python train.py --n_kv_head=8 --norm_eps=1e-05 --positions="rope" --qk_norm=true --bias="none" --tie_embeddings=true --extras=["some layers without attention", "local attention windows", "paired heads", "gated attention", "exclusive self-attention", "value embeddings", "hashed n-gram embeddings", "a smear gate", "an embedding shortcut", "learned residual scales", "skips across layers", "norms scaled by depth", "capped logits"] --weight_decay=0.022 --schedule="wsd" --final_lr_fraction=0.0 --dataset="wikipedia_en"
Each number is 128 + 24 x the weight over its row's rms, rounded and kept within 0 to 255. Layers, rows and columns count from 0. Numbers have three digits each. The size before them is the row's rms in percent of the matrix's.

# k: layer 16 attention key, 256x256, rms 0.0813, rows 201-223, columns 128-255
# q: layer 16 attention query, 256x256, rms 0.0794, rows 202-223, columns 128-255
# v: layer 16 attention value, 256x256, rms 0.0882, rows 192-221, columns 128-255
# o: layer 16 attention output (transposed), 256x256, rms 0.079, rows 192-221, columns 128-255
k201 091:126120124146125166162183126141131144112153137109105095164140138114128153111129148104155134125130125126129132176122135088165101091139127150150106074100131155118122128120079120147127128180114093105114125156122104149166147180113134118151146146139140111131104128149157113163130137118149149204157107146124149147147149116121165138149143104104184149138144098109159077093100126109161122110062
q202 093:124128076130115128090158084166120142142128176156117144128155095172126117122172107116099162143170128137136185158128159132112128129163099154132128110159147080148120120077145133150133144136104063123144126135101112119129113185159131091096144108089141151130113139121144103110119112168139145151156144115112151149110143129097144116157118100102139117142129095115132088103080134088114151134140
k202 083:114127091179124114122148172161124100115125163094131190142130135135136114152128157134154137110109114147127106143121166133106122101108077148146151105141165137089148111110118148124144147143150124149144130145094096091088112201170165125161151158141149131144142158091142127135134094112099104127140139121105127158100143137113143117211156123117138114130140150112110131106147115104168127170120
q203 089:126156136100159140121122148120138135097168103148161130123098180153160153161133148133097111117102106090137077102160120141114107102082135136107103153143128145125110140145107125116122136122116130109139158138138171149103114108155148174123128149154156129106141143101104129136116115101080119067126152126117157121142137149105143149088128123149127157157163130136163157147171094149153117144160
k203 102:104168126145085143104112147138154166128129140130161160106150100086165139167146088141127147105117084113147111110194147114111181139084154138074139157127122114138093104119170126135124139146100140139135163090153168116151116095162123143121142114137132128150152172140162121103097131104134146107114132061127101135121155144110129116111157108137101173116134130125119092149160126134107113118180
q204 102:121128098121094087098127188108151103158134146133133125122104122138158138124110125129120125145144120150127148149149134113096137073151072155132106152098131085086151102117099176120115122150135108122155105151135096139117144137164177117101122080095071081168113110131138122145128130102142108124126133156123134150141141120110104097164071143147156085121116104112132110126169162147119078165153
k204 104:117151155109099152127158112127097152110146158106134116124118130110109122171134128125137119164161122129132169136088139138148123127191104161150145113099125125143152142172141102124140117193144068143122102115119085112113137151128148111135164146075135138108109129119114098130111156151119124142117141149143138150159103124112130133136142108164200117125081142133152096102128161115135137155113
q205 099:107142163128122171154137120146120178111136153131156086152183181134134142110111112195096161082113133154135122143128113143103121151104148084170137108149118128094073109138133100113161138185124140112119126137137130114124115133160126148145147127143174119085151095099152114182143095131102101094097109136137134154137126122116108090122169090093134114092131077127134126114122095137152157133102
k205 103:113147114114134141092089079151137151087127169093135104145125088139083125129168152125142126173125187162106119144125146144144150141141145129171140115076116128124120122119145151136117104131153147158174127156160135117156105121126136147136112135092153106096099095122099126121130101109126107153111116104111127171125135083140127104077191126149167112142154091130176146114165088093131129157136
q206 097:164108101167130114150130133106077147157075171076129171161105081141128109156124112087143144076144150125193138102160125109142103137145142121124152079119155138145111090120121096084136145119144092129146159155121139156128105159121103129123105120150124154178113146113168120126178113121134121143140121154146163142166150132134098152129154136126141101104113137121160121146099110115115124126158
k206 097:133112140155122146135149126116120129130118112159161151138153140132127147155131171145159183090109085115177120127140166156128148158092134136083123143158162091153132130073123104156116159162134109146113117110133133158121115112114134113111120092139080099143138177127134090115166131092117107187133114137130158149130135145143108119137121116138151082136108129127123138131091125120140169146138
q207 103:147124204132182150153115089146146104083112144106139157163088163169082124126095116134126115122109147112161153126084181113094123128157122170111120116122132126096118130103132155094113099124180140151141167094140165146135121114115146106125106119135089144107137145160121171152135135150114101126120120139168140102114150151108148149163124094131147131145119177122128128123127125159130154129106
k207 098:153076131131114151188085098154114147078100137118107121135116101129117104159162132123107130116109111122134138069118121142142141120112152105129124115174127087116094084111153127121149090161164107149102152112075118119109130122100178130151116163123123151113150139107122134159100095145122110119124109131168126099159135152053114125106096113142143091113074132170139145109136114135109087111131
q208 099:127118132141166109168131117105105135157154128048157139163116135111137149164092139116150113112102060094157136160124120165118155113116115136140117129129131063113109120074140188124090145161116122137140152149095176135106082125094098151150125153156098123147106131103108120146138130132136118139096163124122141151125131157139134111103148122118137144097139115107147137141123137132129161099132
k208 107:060128143150118151172103136145103105166156124161141141179121130110170085167131170109063144106135159106136114167099110120128119100167133148124136100160145097090168115101105101140080139128120134171142107149101133118106061099127133135139107111167134170093116152140161154088141141112110138134137160080159159090128111138133112166098128150096140140117084114126126112140088161152108123143161
q209 101:130096113092135161127091119101139138106131120135128141131085122128156080132126077096112084141159144107168127170153183107147123117163117095151124169139147150090108134137143147148146085117139147139136071102137124069103149147147096101118133088121143111104108130100184108121092119154139113110141121115072164102160171079138120129116113145135152169138166150112124160129141123107110134131104
k209 111:142148130110145089105131154141156082112114112143108151098119093122159107104115137128128101132139136075139137109110172122144126210097103136110141102149099127126104168119117169154163122167109102150150124137122146129139113188141090102102090104089153104215094124114124110145113109109138142115103110135156140116129145125097111116090099122093075134114141119117171099125171106140132135142115
q210 095:122088148174140102129143136135090133146180147126132126096105153173157120094149099129106152148129143148139119133152104141142142111140132153129127156127059160144107087125090125130092117162176117125127110129119122189130160139127144125120144102197083137132110118112066146119158126060146161135148132136120095173087159107134135090163116125115151159105140087158113151120144089117120134173099
k210 102:119137154142096137118080092103164133130144115109123115113149096131125163099101166153071111126110124140170116125165127143122115115067103116150142099091127153149086104098157128149177119153155130095116130152133156161120085149148122137103152115098099134123107163179099145144157158123153122125094158122069110149180094134148149105128149146108107164154102135161148121106092127117112139120133
q211 110:108104150147142150106094137149115113084117077115152108073096122180139102128139147136136148088130102092120125129136161165146189113108118134170104070127140139100101136102125126123115153135125144103130137124130129104149144118118155115097162140158173062153141162109147107109149145140111143138147122114164144152115127122147117171173092162116138156147142099131179099147103110142152148157140
k211 099:105137131104130137104137148136108125086143104129079109112108111165131086105138141132107166152121159117126136173122145113131160170093126160194119099112125136136120115097146143162093117163148138101153123131159153109145138120114120113144119121137130143129116082137106102137149138145126151124128178107148126107096113119169112149139109168078118116134144079159159130103152135122171152092122
q212 102:146132114111126110121113103159119112091102093131101122170099112153141105080126112140116103113118141162131169127135157126143105140159109120124110129135146123119159078105169133174099094116163140159101144149122116157107166167135146121168150121124091162128183107129112133142076093115143103112104106157145145151155135128147109114111138138122133139089115102118093127106145113121144127143129
k212 091:094148140113136129104156101136145125110121101129115075141119106124138088115138143137126045104113143114131099138131143119095159119098151085123120108095134132132176142122120135190123114137100128101124130098097155116077137140157137127138148097124070116131149092107134143172111113163149124089103095098125093134132132158126117121095151125097103159135159095151103139130135119132155159137149
q213 110:145145145114078130158128161115113104166155138096132170084118076108131139133116170122138181134118145121128127125142132077118146105158119153112117181063098113154118171135171158101130144170153138123139112112109108153127172143087140138120117141145100085136100134109137126127111112147111141143148139133108134130084139106126108119122142085094112096118068081081123126162092120125133169115107
k213 100:129094109093106074157159149136097103126160091084141155113133126124110160179131125144182120090127113147119137098122177138104186110129120153141181150144110129125135134108123111103147146090129146092130102133137135124140138118111135095144160115152149145087126148118133127101098131178117103120145107142100111148149154133099111121174121118124127135133117112105081094173141136146142118137114
q214 102:138073145145091110110141128098156142155119139106079084122128113094123135121094106164108125122158147152141102162123125123163132124117080160114158167154148107139134121145139120099125154131162169129168131101151149182147120083093133149105111166132073094152117103160146158161121141111093106155141124116118137106142137080138100095121126135142142136114108124158071113153113129101102175109112
k214 100:135102109087128110120153113117115087140124139118121114080119124122106061136102099132118143091139144145133090094128134135169077122116113140123122115126089138119120120140105152116147160088157151114135168118186126123088093155108122102080153101161135104095087138196139152132118147150092128138124153117136139113148160104124131122150117140151172158108132157125118092115105139103158152116096
q215 100:082174132171120150148091123113147155113113126124165102101139100121146121085122161112145119121114135142084110104115112146089092098130108078101136122144123146121074110159120121086130139134151138132077139132131103150133115138102120141122135134166131108105091113153111121128133132100155190092121133149099105154127132123161145114132086122068167107130140120112114139163165117120147149104117
k215 100:081107137110156189072120129140149149091114182132096146111161129162057198117143147117122123106129118135117113100129130103158107106150133131135141106137125136143136116100112163145143125134124188114150180101084096169141118094121130126123129087121148093103114163131141124122143155143100104131142117130128126139135142118122161146117096148070099110096134137152118173106141124125089110104136
q216 098:141148107089137114083087100116109113144129108136157147127085058116120124143135111153148153139116126077131106146133117080145137090113128129127152137110128150090127089137136157114126141105130102110115095123147129159125118147118142146117112159152144118089122122120152162142162121121094129147096148127149122122103164108128138112118113112184140137134105115075186154096130141117175143156139
k216 101:145143121089152151155157111108132114139115154077169150105102138114112148169149111141138151104111099103152150159117114109159167115128077132135148157106142145103162082117145116152140099196133085118112122148142095118117081128142151134149113137161135121116137105079148142122118133120118086168110098125121119112140116101154151120140115138134116108176116090142101126125135133123104110128132
q217 102:131089123116112161110126118157118096177124111099146139119100169136103093145142127124152101120108105089126149091119114114132118127140131159145116083188065171085100116104125145172130148161154112170134161081082150136133110110153141157135122132133160176080155147124162150142114107114170123152140139140125122143141106130135121147098097137108135109111107107101158129157143152135126178098103
k217 097:121096123165114109116101128117136132160114120176132155154094147144162102116132136157137135133095112121081166118106050137127065118160124142134119117169124169134097133117137176129123118106100106146100117133162121163156121118135133076114145101174113113122097116112141102156112125132120116113138163093118122169145111100181146155118131132103106161102100120139137122132127098176148133111103
q218 105:158123106158135117158117183096136092148153138131124133154119145131099128116131081136137121140122120176076136120095159127160097090108149125109133127070164146131112096126139138142142167113139147130116096138116173108142145138131166123169177087129091146066141111117133112132156151154118147149087113090148140160124099113114101105118177120083114162115139171116152174108158169139121173099162
k218 104:115119159141126101132152121165136090157146108128111117108135140104152137078136108146117142123161153128105154111102133087107135163148104103101125131089103206132111138084105140138129111140155096117096109135105142134103118137117150147142141170089116142112129114149108093112127122120106100106160105132115135131138178111093110144125119111131122110113146150115171162123134139100135134125124
q219 098:138109114123131123106119158153150151131111081122112140134178127097126153107111113159140112146137141129128145095106149156126084132136118159130106104144138122089123132119168094143064116134132142154115100110145108138096118139141119146144122072116120120141162114154117122087151129096157087129093149106187094114143164131142100096137139126126110136163145092105118092131158122133080106144154
k219 107:126154121120120112150162121099137168120109112141070155112132162118093103097086115128137120120117081122124168139121146153114108125108109157105107116097170187118144123163118070154120149090182098154122131154163097161127174091153123107146105130140147108077125140156104144128131122139160126127113117113141129120133140172146114086106144116132140131182104100151156127097118080169142151134154
q220 100:135114096118136105124130175116105138147129163137118155105124148089149110117129152125153177163138147112128142142164079157140118124099115122117148167148115144135110150083194148124104124131127121161173118123140112133194134127148161131113161141110097116127151121137113153121127151128121135124123100132108108158174149163107139085107143133153163112161068119086095115139111099120136086121110
k220 098:161116148126164087109128163150133147105178104145104124131152162141108130136126140136123095117090152122139121120136093141114117076112148155117122113111110136115153130133164114157147050142111116107151118146174116102141109133167141145128145137141130126136097141146125122131134124143099139115148149138090137154121115155144099124111129098065177091182103111148132086146189127135134128089116
q221 100:109076110100130138180104135128097135120104105127107136144140143128104126121151075126140114069116121099133114089120152124129090129129165108122130118117104134146123073123146163134087107101134180117138133138111140129091132159113169161103185099130117148129120107144113141126133150123126137132137143100091131141187118084126168169145096153114130118103160097150138131133123121079071137119111
k221 100:124166114097109128118145155122102109178107129090140110174157121158128120156113115148092116092097135120129140139137098126148130127116142106108118104120125160131074113120146173109104106137122149116120110122157092131081138103186165135082122086118080093166099147120169135176144135149143126151182132138112150140103102136115111127117091156154170116135117112119127141130140138135158124107100
q222 102:136138124113148116114097119137130084144129116163114136132150157125133129097155150149132133104142109148119127112137106129178121115125100130120135110149137116072124141162131179124120113100098173134108093155084145121116125121148134135083115112097120140073105170093114087115130150123114159108120151112150117147178129141104090113154082102105124180138106142161124111106088142166155174117105
k222 094:128100109126181138084110137131111099153130078099157111108153159120107131131130124129105110160083106127139113089097113115139139104138138097115108133091147097107147135168123135147085117155173110138138116159098154132171127163108124172105124093094172129156154163176171109138128115164121151124159139079118104118137145141093100132108168130146119193132124052142120142095104148155128142120110
q223 100:137164153135167127119118123113121134116115173119105151106156110123091099147124193116110139094135130165121133145165106135181142134170137059105167147151094114123140156151137173134118075131114120123124119102108138106163118109113146153158137090138162139138139122116115125131114176115147125117144129145078099141108133167117103075126160124140113089140111187129113139139115118145126145167158
k223 100:114152156119091094157132136138164124142128109101110094133098127116127152147132114107133120118116116119156125105136090127119133150141151119118145107138129139124095104140100102100102114107097133090114158143120122114163117115082135141099132134116152100161181062133114164168152144120130151135120155110115114138086140145123137149116160159099154104157107145145136147137116140100128115093119
v192 094:155122138146106102136141116101120129096182128106173130111138118168120089155105103148131108120132110179114125141119125144114107139109134148139119145124130133114153107116133127146131167149115177166144106090156154108119115092120152164140106133088153139119098104153152120134143099079120146105133122113137098083097155141131142123134173132137123139114141117122087154129093111128123142120144
o192 104:148101141140150179123137134119117040142196147128160131138110126121133143155106116089130137153102110088149153163136120134096116183114167120124173118098104186125149152084148148155146154124137122124105072123143124137136179088109160156148148135104168128139154127110108102094156110155115116075093109120113106136131155136097125107103092126161132157107140129118125148112130156089135115118144
v193 091:108105131135114131133094108102125145118127128123149091119132125088121130165156159139145114120145124125074157106130133127104128158094157085162128091130128118167136145104111167132130139111194160135156116101104139104114153101135140118135110148120122150039146100117130137098157112193135158149136126146093141120145126133122148157116150080109100135133149140119158151105149085102129167103110
o193 092:121134126142153121151109154126090144151130119146120144138145149138134157114123129143126146162097088097083112081122135121149164160122151129150169111124159126130123165117119150135080147109155178097108109107136114106131089139105091166123149110136158125131161156114171095108141157186144150112136105072143121120097083126121101147122121111114118149103150150161167131076082060127173161122102
v194 089:124160131191153176111132165133099126141126097112151125181115180086110119149095150107091134156142137082097133187115129078157159089142142142112108136150166123127101124113154136150124120106135139170140091172165176122160120128136145110140120136143115117142116110145138107136121136116192136097112138135086110169126142135162104085110118149145160108096140139105101110157119121089111116127150
o194 094:123135157103149106147134111148117116144146143126071103117144149141133148088124159148139098129162146090127131097105094122100155103122119116108127113104073124117119107171152131100149107157147128160087144127095092132143095087136132087066168160111106158139108143115133125106128154158131145073108074168170143131107123125139122088109115088121146115105138124087130126099120135117119157150152
v195 092:148101125132158118150116147141127138106162159097104110132132132103097150129113168187091161099150144136173143116144147088113129114163123107101082130139131118122129179141125140126135113129103131084110123138118082121158147104141108142116145079139181075118133097079122123152113150107083124132131144143117149110124169152162120091162138169145116123125123136115110134172115138138127115111091
o195 102:127103121136156114158128150169132114129108118144122143161126167094154152144117119125133141126119139123176082080209113137132158162131092149127093210144146172118127144127127139111100071158113125145092109171137113130115115162137118157188116116134099094131097115139131120099149108130120137147164124139134127100118114121129127117125105109085152132147119134140112102151144116169101147132142
v196 093:093140130103110163131135060145107101137137147176142140132133132108098076124173119076146142144122102114107127133135098143107150081138120094112123103131115164140089077120127141119136083152126159120114143103138142085133086112113171126128104151172128119163148090109153135107149160150094120162102127140107114112088130154120143127086127128133093104162116119137150144141136143111142147119169
o196 101:112150094126104135110144094139102131124151105120149161173133126154108106146152115118136121155103164163140101123143142110179154125127120133110125143116126141122132133165144153130104167121125151105144102166090159107137141122117135153088146124121106104176107143123101169125116124094127125099132120154094138144079139109173096103139109134094148137139115132112148085106175129100166120167149
v197 094:094140139146096115065137117132107190151149148148101133068176114118123113145126134144129107111136177101094155130132111132117144123108123106171112103115130117105169104156147140106134127164137124097158164170135084099146106110157088106132104145145095082152124130081110110107185146149132127089154160086148109100108112133128162116149141133080165144128110102115152107092126180158117120150136
o197 093:137129103143164120117107123116126093137132167128152144109135097118096135146135114120109076142178160123165121179186160090089105150154076106116118141133151167128126132105169096126130159116132090102100139120148103137106107156095110156147149146101088125114090114130154115154105139134121103119148124168111140122164125134156114118167123148130134151167131151146161110123161151103138144098123
v198 089:128132127092151137156112095119121123122089112096166129139189123125117129130116114128165163151122104121086152163123150172128136103170102094132128127115125117128124090155121125139099124143121105108129110078130113107119095121077139084165154143159113112121137143125115127112137150135145108086107127159182114137127136103154084140125133123126171130107139169091141122131134133127154126120159
o198 102:155139143129130144141113122154113123139147108111131163108145107126147113152117125139115152132145087115140173149041162162107166099085172095076125104113125086126124110083099163115106147148112151160134142122152102109117143112116156090130142161120101131101140144135131100101153106134136102144157154121147152150104135160130114098110118092118148133107144113099122117173109114146128144172152
v199 097:087122128123104070126128165158159174092069120104086102104124140170118144137149088087130145141177115130154109118133133106163100123115092157129143111153114116135142113147089154155147142144137161131140156143125121098091167130150156154111112116142114117171141102149158145148160179139096169136119098145148124095126118136143129187162129131096086152103164131140103154105175176126111098105115
o199 100:074136146149141166152072194138191157148098146119128118128113078163115117158139148155147123108146111104171158109124116132127134130141142109133142095173148105130114121135124119074146145110139092124122126112127114134129089150130150144131115111105131097158132094107138143099109124135094134160133167087189157120140100142153122119108084136132104138144097126124177117088139125116123107115100
v200 098:157117100160082152175100119134158101142134079120162111192108109131167140149150144113116106137127133131134137127087149182123120122128132104190132120154131110143113106154141131137156128109123115082125130131119091129104100103081124136061119113089121135158139133162150145126094107129152151115159135155151154118132091124120148101117129148106121123133117115101137153125137127136045118097104
o200 093:080137143127175104123122141141103152107142153118118121099130142167094138158146182098143144146108139123154149154098145158144169173135111125117148102116126148101117100139142096119142089132125135146134114096145140141138150116143127124144128147167133136170134131146128163124119095106135145171148133127094137129133110141140108176158129123134115061114086093102170113101173139132112168126156
v201 101:127107137110116143138148117114088141145132125144176152132108045103129118120156128087121112133111155141107125149124088110140144135145109121133132127132093125116110146102110143132125133161158127157134093159110138137134184116109132127151134146184155111076114171151115123130149111093116137086145118104093122148102113158125117118121177147119123174124127142132101193091139105102135125154149
o201 099:090145127128138167137170082127107144127167111129139132110154113155142058137117173112131113132107139134103091084130107152103119077112145116114132153115137135164107131127120105128102130129129120102161125127135152154130149092123160144111116178123120133134148108145142150117137119136133143136107124089086127151120120174132158133133127125181143073117083096106143094130081144093150170129123
v202 096:110163165125129144155112098111098175142096148118079127171085134161122114141144149128141123114110068102099123109118103128139123142123128112088126128130133130114126150170119116102114136074118124089145151126146093129097146145141138091130141155106159165088125146116101121102097092188121137104135148115161134141118149117135122128138119148152182096124124106103124143140120145137114164160169
o202 094:141105143141144158119168124130133087133088112131108131155116153153110121105145122109146114101132117118129157140043109127119146129110095112141154160141124142169098105145117124094184119172137145153104119148117172074153150141129129147120160125163095121096123131119106102131104160131128129148108162110161118132118134098155102112140110171150121116147112144088143143119122116131145129107135
v203 097:113137182131176121172111166094128181133123117079094126158125141158132143109127141164139112100128111113152089127119129117098149125118165148142118121080133098137118138186107133156124119136153150103116111128102129168131075136123173182119165111145140145134119132148119166162106127128120145142110126130154099137160110191140112159101157154140114138149063114105134143112140131144141168140135
o203 085:139129110127080180166121151128130136155121088125179105125136132155122154108112087108144162155137156130121142094208124165162103122108164115137158176158112137122124145158180153133134111159114128149135130108165127137124168157114158128091190177099138139139181088114107158124108097098144125142139148158163127109142098097154093085100146160119123147160124103127139127154153094109117117103116
v204 100:096096150128101130177122107116103091091120130132136118128048140103138123121151137141143153182151118135136159110143134122121093147147100136176127129139155141099099112117125110138114090156115117097115139148130153097127119136110186128156171120107114148158107137094097142149146100175112118083123131138105161122044144129098168137129142124135135123146100155101124085153141148140134155105137
o204 090:133159129094142136109135144111112109124123150116077104097147150142161130129131148128099169146134131122155134144086138091151149111151098131114091139121157132139152174127151136122123115131100125113099126110158118096166110118141078089119156145161109143200152136116130102122133165109154082113115157125150146145145124121148138121119105157134160107166137087136153160141147121117090105113115
v205 104:061133114149126131114060131129131116147084103148148111164143176105163135135087104145119115116146082125162084102090091136158152123125079103111083115130115108149132182138111174138127104127111155095129131100142088128148114129124122116138155125135115131085158165154170137150131131082132133103094159146136142160134120185110124118128163089111159113121149124112126118152161093140118147129120
o205 092:076156153116161146120087164122109150126115152107148131148133119099161137090103098108137143120149111123124167114025110171099114150134081154086088122098133106150101136135142116104118154129140154152163152108098142117121090159140120102138093132100110168098091113094113125122131122094119166069106128104133127163142161094085103102138149089100135128141113148119118145134165114096144147086112
v206 091:132138119107158145119102114151152155111138094107155094084093093128153112132147101138103117158115127125183122111121106154137136123119117126084156099134149090123113156130085125106117099079069142113114118084134128116152116132109105147130143154122153126088113145104181132140132144061102135106072095112132131165136137161119153132144087112161113148120148114142118135119100124162191088142128
o206 093:137075151164127165127139106138140164141179114137118109131128089153164105135133130127181130141083141175113169090097121158128127143149104154140090106134130073133118167161166144136142112116104129104124115154088128101157142109136160148143123120129154113144134130100103130124136085160109117120092065117101117163134162123152119116128164095110139149140114083148150144113146112133097111097144
v207 092:153093149136124147126185127076114120094111101149112149082130115164110105146162110125102141173146134100164098108131160125107130127160126110111123137136163119079119137156121100116104087123188122126137096136127157153098129125108152160120144133085098135148131088153139141094142132104106125123097126136173120080130124112122140134127136107123141132129124075121139122159170091125082162125137
o207 093:169135147132133124116123144161131125175125119145151131156093142111066091141096135109141134115116146142149120094070124073110135118119088144151120109156127161162152062109151137127164114114118089127156123113107102156139109142127105114150110118143150134156121167139135104124092103143135109132133098135109125124125156125157098105135085165136138146091068114139111088099114089163100120093117
v208 100:083176144109134163125112080132098076123136126114144125133143144090151158158114122107143143110113167152114150109148102084155125129114132125129126131117156103113160118088157108128064128154140149156181161094121098135163094107096134130174123132121113124135132113111103172126168141119157111098090099176119125140102113149122119099079120159149146130143125114122102134177130093155141121147131
o208 093:175135112186124134090109121128121129124163136094102143114122122062131106147145110139132126176175091144119103123060106148123122086186140106114161144130108139127123088144120135134131123159139177158089136134170125126132163151129167145145136141108133164080138139147086152115132166115133106094105116103129198154116126112162138114145121088129156136118134119145193107101143134148156120121147
v209 094:108077129114143148121121118108124130162116167141134105090104122115139175137111123153140056167134132105132109150119127134109182090132122089155092070105152142120134103105105116119164167108126126130118114096173127126088118096167169152103107170075148108147150168119139142155142172106152137140119105094188135160104185116120133060111115097125144133119169154117110120147165078118129123134160
o209 096:101138074174126131080141142112166132140154132129156127148156140172094150116190120124108147135140156167129149138155110143118102160128078142122100094135135097119133147134105148165115147132138160145098160095124132120117127107120122118132116151116144109105126132166100119112124113124083117111103163080110161133186136137146089153172089120093121089173180087098149177095106155151103129120138
v210 092:149139115157094140152117127131124126121165145139100101172138127082132154116116126099117126104164156112148131170116141158083116146121109123116132193113141164105108114126126113175118143123155130103146167101149142117130146123097116135091101160089177142131159155100146105088132123134128104091123114149111174077132116105079145112116139145143130157094116119126119131142149150149111110148131
o210 093:125147111134163127114083131154141173093182150099106126131146111124134154123157090126080151126135105117144152187136130127123135125115143119149124097148092085169132103145133135132128151100135126144073124118124090124088144141154098155167128120124151108128141159124097093150151171124107159154130179138130123102105149120105153099162181166109167108168153135157149073124130137104141154172084
v211 100:204132103153148176097153141141131140136157147149123138145160145143122138158094113133157092098110114093096129112135149125104095155142138151148136128138095168107116160136107160148134101132137125136140115089112139149133092129152154117160149124096172109135119097117166149133118191155092103102080133119107148154142153179163106107125151112109155137150141098083107132161144143127134098150151
o211 086:094135095115126125122123108118140129188170119119152170114149136126122135137111119118134140144083142106118156122138153142077125128100117125121152128109179109092136095131110121103111182151078130156134120136131105131140116156168121120114146173140170152156162136152108116117141113164136100105154122121087155118130094151116106122115110162101167148155184122113106096130096084152144112095167
v212 100:151140192122113158075083080092116166146115136140098090123107138143143117110159150145074180121105128106156114130105098080129145164179138076141144128141133127171104172137132101149117150116120110152130135108108099146123132176087160125139094166115141126131140127131136100157121149107157124134143136148142142126188137100107147136109119159099132113139116147113140156103143134133183111106122
o212 088:128147094146085137149128088116149113170133140112160152159101143155132174105167130123124122170131136098135152169047121159091148122119156109141107125130109180116123117175129141095111128132097160159095101155090171128143155108146150126084143141135140165130135148137112132148144113111132124114094074097105141118148135128143141136144143132127137119121121117135140143086122157146100128119103
v213 093:145108166127155125115159158098154141125148105124150126111125149123141107133128129154122123163108137121128093162150159148138130127118123121114102107081088098107123099149124096144130171126125123133109170127143127155099061152138118126109132090089108123106128159156131128155120098112104105150100147086139143124100154144104121154127108143102142135121172120096134116113110112136106130111158
o213 100:121176144131132134136061174125130161122117133108120098129156149150104191122140122140141128122116142143128171104160135114128108128116110122110110103132121095153130108132129131149159114183134151136156130113141131141119097102194116123141136128106121148100105133141161127120141139165155147130184100125116086159098158127135136150133136106135116173140139136112103083110157137134125066117121
v214 098:137087102133109140114107133093110114144110106125109125087129128173088139152121102122108164145151136162199161121137108158145126128118142162141099109133121139106082134088122097168100198092117115123092148127083100135164114090128159128099161115124136075131107111065131153131123130139176134111139110136139123164130158129113121138112147106133140123161158128124148105089140148139156113116161
o214 101:106106107111089130108121095139135183078120109174158133144116094156126092105117108127104126161147142092134124181093141140080103126129156123112162116084136108098097084152131147142112127147075163116116085129120115150112149108123108157147124121120133112148128099098136100117152113131134103129130120145154138133136155112108130124155117111103143172156124134131129114058114140144144068134152
v215 096:143110140157155118131168108094149137127116113071128096082120157124166170137134102118147097107118165127124140108126138174137121128148139122140139166170122166074150109121117113118160149094146126119173118175160070125136197147133118110114152107186095150117125147109091149136141135143138100090144137113122099135171144129128113148107133120129138121141096098163085114144128132110155125100133
o215 100:119152137149161107161132176183191116104143134130099074157140116121154111107113160107074104090121092132136120132086120129139086113147146142128137154102134183126138116124134163110174121082102174104122142086146109116133102121088135197141120124096152124148121122134105136108064147168126118150124079153159149155108118147132150156124149156132149105104091107130133147140138092130121171157130
v216 093:112108123126124123142137130107159123166118155129123122170101153127161159173103152124129122121141064101117152095145108091102128112112119135123110189102120129125143108176120113177127091178112157103104155151116159114141127105111102123156122164123156150118143164134130134140171129127169127113115130122106133135117146176117126119139162117126153136081140150125135103166132124132109136148137
o216 090:113120085124148138123096123149157096106138098145137127134162145086102165119102082138134156121101126142155138135210093148133106106136152106092137141163148144131101131153146147133065145108121118097116114145146120110115105123118117090103150105130130118076122134127093182134125126087168133137107144140106106145133089092072155133093155121112134148091112147126094092159159137105130139105134
v217 099:104154124103092120133110128139148108149153081145146141086121144113101104121148155124172100105136126139152162126136193119134120126118140103152121148161152099121167129135177137198079140095080091147138129110182150115092149126111132117141158126175127133178162099098075143105119115131112119126100160125155114109171141142154162076162127129119150139127156075162125121141060140106121140078116
o217 089:161145122145152148106176138160113112116141113127091085143138065128139190146125158156074101132146088134081130125195124099080149136149132135122129096154137164135120126124087114132171123105134118101125137133112095149172100144101131115117138114152100139120118158139152128123162101130105121151170154153142139135130131131118118121121112140130116143172137094184182158135172178173107147152131
v218 097:130146151138130153134171082117110134134163150144085120147170130100179112100128114126149157108127111140122150138147084145155127120106152122176119180099166139127113122180113114129145149142145112182125093129085109091136158138114143112168176110106102123151101105126187106134153125115167137176095118126134134129131121159110144152112136106160138117088149164173135129135134133154155125136112
o218 095:103159115115108086154129106130089122145118155104106121159107137120157050153141089159110118155108126094172143084092135148130117116100143157082159137135139155117150187081148154168121105134140091101136085145112106139158148103133160119139141139147125115110120088127090110115132142094122100136143111109140104136098176123059132102122120148147131143116140105137135126129107127186142122142110
v219 099:159110109115141089108153117100147133117187081116120124136179147147102146156109134108108150167112132163134113117112149115121142094134150110107141120105148111086146133134115141123078147175137107101137143096157110108085139110154137152142171113115094148112150115132167083079135128122130151082087113127145142100144131104144157180111112099142164187160146154139122128107148106140170133103141
o219 096:109130140100111155120086135089112129161175103133180127125102121170131107122119156132150175121101160170130102134161145205122092120107175125162173105082116143141130152096089108107113111154169143111132094174135116137157120099138134163150137108117140146108120165109152120137117139104137163112136091123119148107079179158132138156112132134101102148137186096109153104121113155134138153141167
v220 091:092075100136112137125103159119130152121124127135066144139124118146124119146123140113041187101106135111147154149110119151107102133112089135166162116101112128135162099153140154137110139138130130162147073093101130147120105109091167153085162141136117116090147092123155167111103117129158104138156151108140148102110102140103153152103111145142144123136141162122107116122098065065092122168100
o220 091:134110086116150138145095130085128131120134121107132090159152143097143114121159140139137153149125131119117164114100111131092095160162081087106135174109111124103144154114113144112123122117080098189129136134171121106149151143140082081098119095113143116128155145167092153119121107172113151155128080141122140143134140129152174088135099112110142140086136143112126150135130127144137148092125
v221 090:148103150093126163123171127113062138132153178139131096145152100098099085130116142120108115141149112107105129106136091097140162126149144150144162189151126112136143124099114147116107149112134108091126130119148100104147086161154137183135119128134115165056157166117121126134117136153135111103078121113161129150120133130133088112138132084166117128120116102117147094156131133104128112123161
o221 091:122116105083123126117121130117165141147127176132143115063114088116163109126135142113091119120092135126095175101143176142070123158127138103162148126137171115131097126119116128078094095154108151146137122107157146154148164133072106156134143137169105139147140152104136136108145117114125151114123151124126129133106127120140125076142088124080125117095149130174118130137109115139100147119116